Each number is 128 + 32 x the weight over its row's rms, rounded and kept within 0 to 255. Layers, rows and columns count from 0. Numbers have three digits each. The size before them is the row's rms in percent of the matrix's.

# layer 4 MLP up, 256x64, rms 0.3, rows 73-122, columns 0-63
134:064134143192142092114165092124120116080143107085143143154129095061075106161129151122121117097162128135130108093094108111041121170132061084119115167145200097144127075143110123138147110144104103
050:096108103178121077191139127140154049069148118106149091170167157113113161119108129098177146096152140092133072137131106093084143111120150087098131174157133179155114071103086103157090152130138173
104:127078086133145136086093127090094118096157113147122122150121103118068124068128164070090103115148158171133110177137175155102138088151086098150111170185181168145172085192125109119113111096081146
132:117152194065074168165111104120145118087154156093125161180155111179171146100137143137204131122135197191132172123120146109105103108125130112162177110129141133096141157099155134201107149110100141
095:055105124095160106132119059094135141120114114151118091082144135130061049088064142106098120101177137165082124102107138153106133144168133086103149075090154136148169099109122112163183136093125113
109:071111125112135127121194082067089166128162123068150127103105096130121085154146163163210134120155135102131092135097132132121124138086095116072163159111137086137055075159105115155126175090117124
113:139112135168172080139134170081142151108085126093149150084142104118188088066113106197179145107141129172088157144104136121156127142126121150082064081095157130162149113061167145097113122147149085
040:045109158129162101128147135115119193080128133134106122149143174123162178127154158104124145122205113136128100167188113128144118128187112083071198133133167155129170134119173133119120062111155146
063:119061055127100115132179114084110167096088148149181099102123113175104105082113170132088179089183101083140133174130155151119109160182123079125163161149138136108117084141137120161161157135168153
117:100099166068153118125163104154147172170120118116151159094126084168161173136085142151172168100104078128178146136078139142091183113182138110128176113103140116075097129129177125166120073135191131
108:119135165079130154164117121153111139136165110104174112191170046135111163053123095121177151120075133151122149134112095110068080133100131106147182122163104097142143095069152136174105124093113092
133:104125157120166174123103136163102177081127166111210099111184120120121123070085147149170184136117119165024103142145123118157090134143109137145141151118147141138162109150122162176112078166155106
050:102129074142126093077081152135135187103121155095111126124155120125094216133136139141135166121154164098144085099167146065168144120138127148130199208141138147163109092128179090138090130082138120
041:129082123128118091123091064102128142105161130169164167121185078114110157133095127121185198117171090099147118180126162151131126161114136125122161061131139128097111053104169147131151159123197096
062:101148066146058146104133057144093093065142173123138154156108139134093168091094112134139135103137170081136075174134146113099147140171090142107162170140139118164085066156119133109108070168111132
065:117091127108129117095098068079090157078159127061136111086097114089170135134123177161168061096114159092135130137105177133104130157128111119157099115092070188150135085120113141149151194124112177
114:153094125080128141175152091125118154107118183091184177072110180112127112105084126101126088091135166127199089116101126153118114108142091126054125118176118134172152133114214148145140139140093158
083:120119128155156159127106124089150148077155084121110149148127090124086101112095101136114120093113058095124068151167116163147180127131130090064157087097148185195145071167148137089126132076098171
063:096093163117134122072092126097083179068151163110189104107104126144134122136071129192132091122151128097057129137151182139117110148121101104093133140101143178147130086158134088218149111112146139
046:090079132151129090102147093082103127044164089109165103123108123102178158124129157181138141141172156067152124119167119138187122157140093060149092158123158126176178107082138149115131112114077121
045:132131111095122088125120112106098112092093166076202166104147158186159162125077124141103117098207133064194108206105126090109115141101113097100077129104127153122137113140147102158168123114109109
099:090082206118165077082134128157155182051125161145137080116108140144153187153129183155170109120142110125074094131087126122085160113140137115136148095152113163127097127188137139165138187151120112
054:072149121149135111093148106087096153104131103088127137147121146187165187057089139095142139126196175115134089090147121125093131096165096143135205096129158186106083103094165112116116155095106153
105:120078117124108105177118156138115146103099118114147129067186116096093064143159138115085150059118149107124127143119161091090166144160100064140108158072131113041144115091162117085101143172119101
123:122090118104083120142132125150084120140121143083159042105122085068127156097084108130148099150148178046181123157101138136143094144125140162116071115107151148167097089127164165143087179138119077
110:109116146131084169152081092127078129133062112171168095191094138144129134096052100105169126037140158176171155178124127111112096126178132127117169122123140156152116127129102112155122156130185123
047:120087077171131117047119059161089158121140150191094119132183109100071143115128137135122180091102117127126114192047139126117150126160119137068160141098153153167152099131149138113143119149158109
032:115098136166120129056125059110132146147125140124193098150153149152144164090163073117102155106134128117098151162132138116138128129179107068119107150126134172178163065104178051156175131176135146
114:189107081071181147146070114168094144094099130092135098136151140139126070117117103154095160124157173156166066131079171113118115196136076124099173130138100133128094087091128144115157082131134160
036:057116114146134117108118101111107117053140144170156149128135150145161148142147096121153135127148082138070170191093184171085141135144156083136155114093165153146144095070164097142159195094179121
102:112135119130105169107162100123081171115098102113164085131184125099126131061128099161138145081154164197148132187112090104131183079122134192094148119140096118139136107123103119137076118154205172
034:104057137167132117094126109124115120100188119138129112141207139151174089090106134133117157160177118138119152136120166139099148152100140114193114124172142157146169089062169099083204154096146167
051:076122087132179144091123068095107134064173131197141103187154118119124096158067088107132127136132154103124139135094152122151080072133094106167147147123089164157107089078124077152129138134153179
118:100179104131094122123152125142130130138109151104137167157173128152131167135126101113204132107128084141126156136149175151096172112161120152130124170173136151122101124181185039114043101127197100
052:081153174165108179129113093085115109115101133145163112116195166119114167127108182121132164071167175114119126106141218142151112112189092103141170170155098164173128130096157146155178132116128125
061:132125079107088093090120065134153123053157167122156121161160116100156131151105142127147121075203161127166161170125147064132174179148120051110096130105126172102093114133158077117134118131120119
133:170128106176076080081100132141124123092108114098107139137118128094169169090146071158153189122153139068103106108160120179170145104164104146122136119178168175123077117158198128109106121176122083
074:087129060172147082116156102037084166128133150144095087102092128113119165096148125150137141129135098037143105160128148103131145114165120138103119134113127153148114050133136201090162116111093135
095:159155124098139099111105118038159136103124104178088157159154112117113117105133160143123070084114169126113128140136147130167146089137069127064189115132131150168084098056122137049145137133092106
128:088188124122134108109137135185056126109112116154182109183131131138139143098121080116197137077112108142181170185134105128083131072132116148141167081131133133169092102125142139153101124093141206
097:112140139142088145115156064142122128141095139102175104134190117094129081123102032105142142112106054132112134155143135120118174102180132121104199163122134091127146128154203114082131100177158125
098:122140092126142095142183131146114141104120121129106041140113100104059118137119118164092133126120163025116088144155093105121090119138104110118160096141107127177127038149165117144160115068089136
115:132149086154126095091085111171199177087117155124113141164119116082153088155123120122142085088109155140152106185166128142110168094212127103142168156150147140154074122127133084068084145162126162
067:103115132045109132083114134115107131061162150132177104119157137185163160092166116141109126094203125212145105203150162136098118134147142107155145161114113179121137137115133098138121172096131170
101:153076096079155079146130114132159105127152170135127117115134110070104107142073101125143144127136183160228126169101160103149154120098105133063154104163160175156139088109127124146112121209103123
074:089137132170163109113141140129162148088115126079184148138125167156163160130134115194197187086123107133113106180103126103129145095152135115125134142102126218106046085137137098151141092149173148
096:105095135164098146119077095082143172112088075178150156072129107124064063116092096095163119096160133144106141120103143091108164159156159100065101124172108098169079109107170148143160105105132139
042:117108137079101126099114137049136150138145217116170130084142120119148142108082111157165156111170122136140153129100161175110142121161126143118096118116129185128144059148221124122133101053155150
122:123162082157123100110127065111156138110038123127101082180114152126170085151097110116148113050133076135089122172096124142107121155114113144154134140116144182115075080109143074090108148111184132
147:080072197083150094114154146123064126105110163119156080128159074127165146069100120135138102150132160155074119156152145125130140144123077154145183082088146145120165140127159098109091098159178075
# layer 4 MLP down (transposed), 256x64, rms 0.299, rows 73-122, columns 0-63
123:177083156117054097145113134119115122112080088115093066101058131095161088147126174093114120151139114125149106177105129140140159184094100136055159176152168127124103134164162100114103137153119182
064:094186128144070160120109125109170118120099194113140159130127186128145118062154177090100145126131142121116103101103139160159207108103096097090071087109097133142122188110127126080096101098141178
118:152145122134122103174119156109114169151091186066112097116106155094107094129102143075108123164142151129139104081169078171173088129115167124111165094047160134070116180119112165129133121171090174
114:172139044127111134102164141180150160109116140099154101159168139121105077174097108131130101112051109134179141096154059143120105165138154062074089132161105143150126128161179148103134115119137172
112:145133152125173074098094114105146075157121165105107106048082184119165109188093192128117105137151127124103122106153156155140158099096173119147183133051143116129132135140085137148187098095133106
110:140155200104186084084164107096146127142198102136114148098157135145107095079157159175134088058117105105149119106120136100123139112117076143183117164149143100173056180127096129108115130157155138
124:087110084148172146093207160129134117113105122115108108139070172150133100078145138156069131112157143196106100111136191096198149102125087162114104157144102105101072124147119140187102106106135146
059:096156137110129125101097129121192105086108087125164141142065084045086170148126087085164149133106139131113093129133137117160206086118114145127123094129131108129113046127150154163167066121093113
081:145173090105146103123179162120107129155125106114179127127127113179142075153097130121136204134117097093144102175105155159143063118105189136126195125159082104201127118137178105087153174130141103
114:117165145140173103156149045181101137202119095104173136147069135126087113101114162107107127098149126150120151134104141187132117135115115122057102133111108127088089050153098107107113088084122086
109:096123086144089129124110073133160147173134098087159172114100115121069052107114096111113103130161139093175099086091166170149138110163193135177126133206133112071150100129132161148112153108118159
138:127153128100152124142182164153167149168109068128117162117113110174113089157132122103161138161146111118158144165123091110150138113122047049129084183183101117179101112109187176100089154123144152
061:114206163105128115130148111140077057123151127128120125057147139120151145167118109173142130173168137110144121171044123118117106138113093113168114118115097138132139177065138159166160106192152188
050:074134184140138167140171142127144131186111144102131147079113165161114095124122107105101067132067214068164141128123109115142124182116179145114117144150108151139141113131094104137083159038124116
071:181135155154221193070078136105128110137137118132155109124095121104141094111121096134146105155143081177125123095146170066164133156142112138101183138159125128173136100107086130098096188091183130
069:128147186139163131129127144100107045156129166152108167076149108124108112123099141152128135099088099103182051127154103121126103120103164138106129079158111129121110160164150107169039121112117044
119:175072143154155163090155147175141109129087149118131155125061163099047123130096115105081132103128120155107201155084101132057143079196108137146148146115079114117139139126144152089125121130112169
105:103128143118162145125157124087075132133119169152160106057225150140100115074121133111155156159135155076085116148134167068108134114085132134168127123124156148104149087147132053151090136169077155
072:141172199081148118157126133142116126169136102142120165120106141148164122116130148119146144133123142142152151168100135095148095110201202205130082129103121136162162137102090210065099085141135176
052:154146135083049068146177104140119129168189155172143064134218150085108170114093148114109133131090123117128130151067138131119108136158114154118155085134133185140093113164146115163160118088122121
044:149153093113146180097091121156157173134145129135084137132133088081104104124114145191195136091117145172058131118103133172119099169133189187105166141144156100194136146110135088094143133095178155
096:114167081121130203159135145178101121088131140135133169085132097086098090101126174183103176133150148139138054104146134090172108114102177133118142099168103188107175118097109159107132164136184151
059:182114168174155124182080098129097081090128152170124116171138129098031112169148155109162124160117122101112174131116124178046125129107109168158159133168133163150139128116112169129098115104152079
104:121124179142086145111160141155093148163094151118106118146101114173132124122201130111146079163135124097046100074121118215106160125115134195163107133135135141085160084130115141077098135142065132
132:166068134111123141107164061176120123144129067146107194099133092076160156167132170092148153145153078137100126117151154104171142181127096097151144101170082123098118123135126046172140137111148099
124:125112091111176132168140156158134149105067128116078142166127161112094152136106104104166166060093130180151158207084098092161140160125151181153149142136125084153189148133145134129115163099097189
050:079168135106129131100123150141086071132101159145206088149192130103158155092085117118165112066072180136161151074141097158095145123130077113143120133106107131114154161136102165107191127084151140
039:130124119175161168082151085125141129111152119159141160138185119090057135115117121144078154167068107146130118077089120115085134179101131142153108081161121145115175168146070154119085079081069117
102:174097134066088170164136109158163108132151117162132132130113158119122096098099140125150215120124107127131111116127081175140151080140167098120118156150131131135135088132096157030108156027125123
043:178104183102172127138152159102138118078077123098144112123114073137074109183130106108156090153165168105182086164122115129119141099190058126076112111082140117073093106089094143145133097142125136
094:124129107118106124042187158157071112154107144152144159129130107107145134132037145072068119153112099108117145121114142159098099195113151119144133139131090090144135141099186115158076173160138179
030:066104149160163160152111239155177118144116121100136136110098150110153130103109096070075144094151136081135091169113120105146122101164115116115149109106123068098144149153170097156135143065136073
056:190196060130119141092143146101152090162171178126166188151187146182172087089125111117100135140136180094140117121136138159077113163127115118166101105183099093110116165114141139176120135114119109
101:135209120168148174075111210155092182114121124186154127121106095120181107131132177201136114074108129128151095115112075121122134088135128092116110116123132100098149119093079140147103163102170114
061:125180077149111173134102069099125110185190128137154186170092074119106064122148134105053140112127099177108151164093130116172112120086151121126167100136124152136140127144139124063128116143071112
079:108132124135133123091102134109084133132080134104035124162158145199128105113086063102099123160148146188114112152153109106178116129137057160080112167097163064116187132134114092136122099129140121
121:116136107115157119186087095138125122123118163146165116129185171155129098178180141108132069156092102084092091105137099137127121151149120158179156111093163172102070170123100163085160111093150209
063:162129118066188141144146090151144122131100126195188103138153106141142128123144164149136111142150059175148196162150126082060099144082146114173125133133103124134150168059176115154085117109137106
101:131150095108166141129125154193110121166105177163071081185128159135113184164131169156144110181101114130136125133171134125100115122126090137111120133142113083170110072184097126021107128096138148
137:093119125098082124159121073139107127119103073077134126119057168162133139135147136154129116183155125138060136176152140165119138167156163073119081182169160173124151133129086113095136126161049138
106:153111137155146133140155136152104107157059040111121108108145141095058150118140082122102101130105032167089109112103079123139131141137127129123138043063102119133071127137149114093150157126138136
102:137155128145182131223120136125116086168108179132136165163169105132173148139176167133108153114153153135090209132194135161177141120120093161116107167115089125183184095130131115136115102133167124
111:152075121136094102163120114138144111129130180130130156140148137187069179080133141130124088141167156097120210117077120222124095069131091144133177123123191114112108080129119137145142140103161135
079:170127084111067089118159118101086095154119118142186123084121137155079135147106186137170122113072160063166140098120147154109146102079162158137104150140047098162092125125116105084103162170108128
091:104113161102147176167106101131151073124149078118158207084145096117148220098146180101142080135138139156170149153146140140131098116170101156089155134147091142141092150070134131113153103094165177
085:134176093057165090122152076133140099129126167102095121163077091098047111159143172113094122147159066138131091130094059158120130136127189149086115104131130104118166126187115158118150119100103128
117:132193148116121136095110163148087138150170163129134138068149136139181058151128082161149161119048111151186112106175078131102118149151203130089100121139141088087099115115116162107173105127114130
041:133089155169114132127120158191130090133112095145133145094060064108147141171122088079095156111146139115132094214165153141190121117132128092129185153077080111099152160159081141130124134151105166
106:148169203125153145102144129135164183119148097104138114199173141165126123087109099123110146142158095174146103117104114155078148083108162134076091049116166159149133176140164097189159140148102135
148:098113122132115158150128145103137090083096208133115124107155078143116147100076091133135118070149139155117104186118117098100108153109102097125153159126125053178143100150121073182186129167117054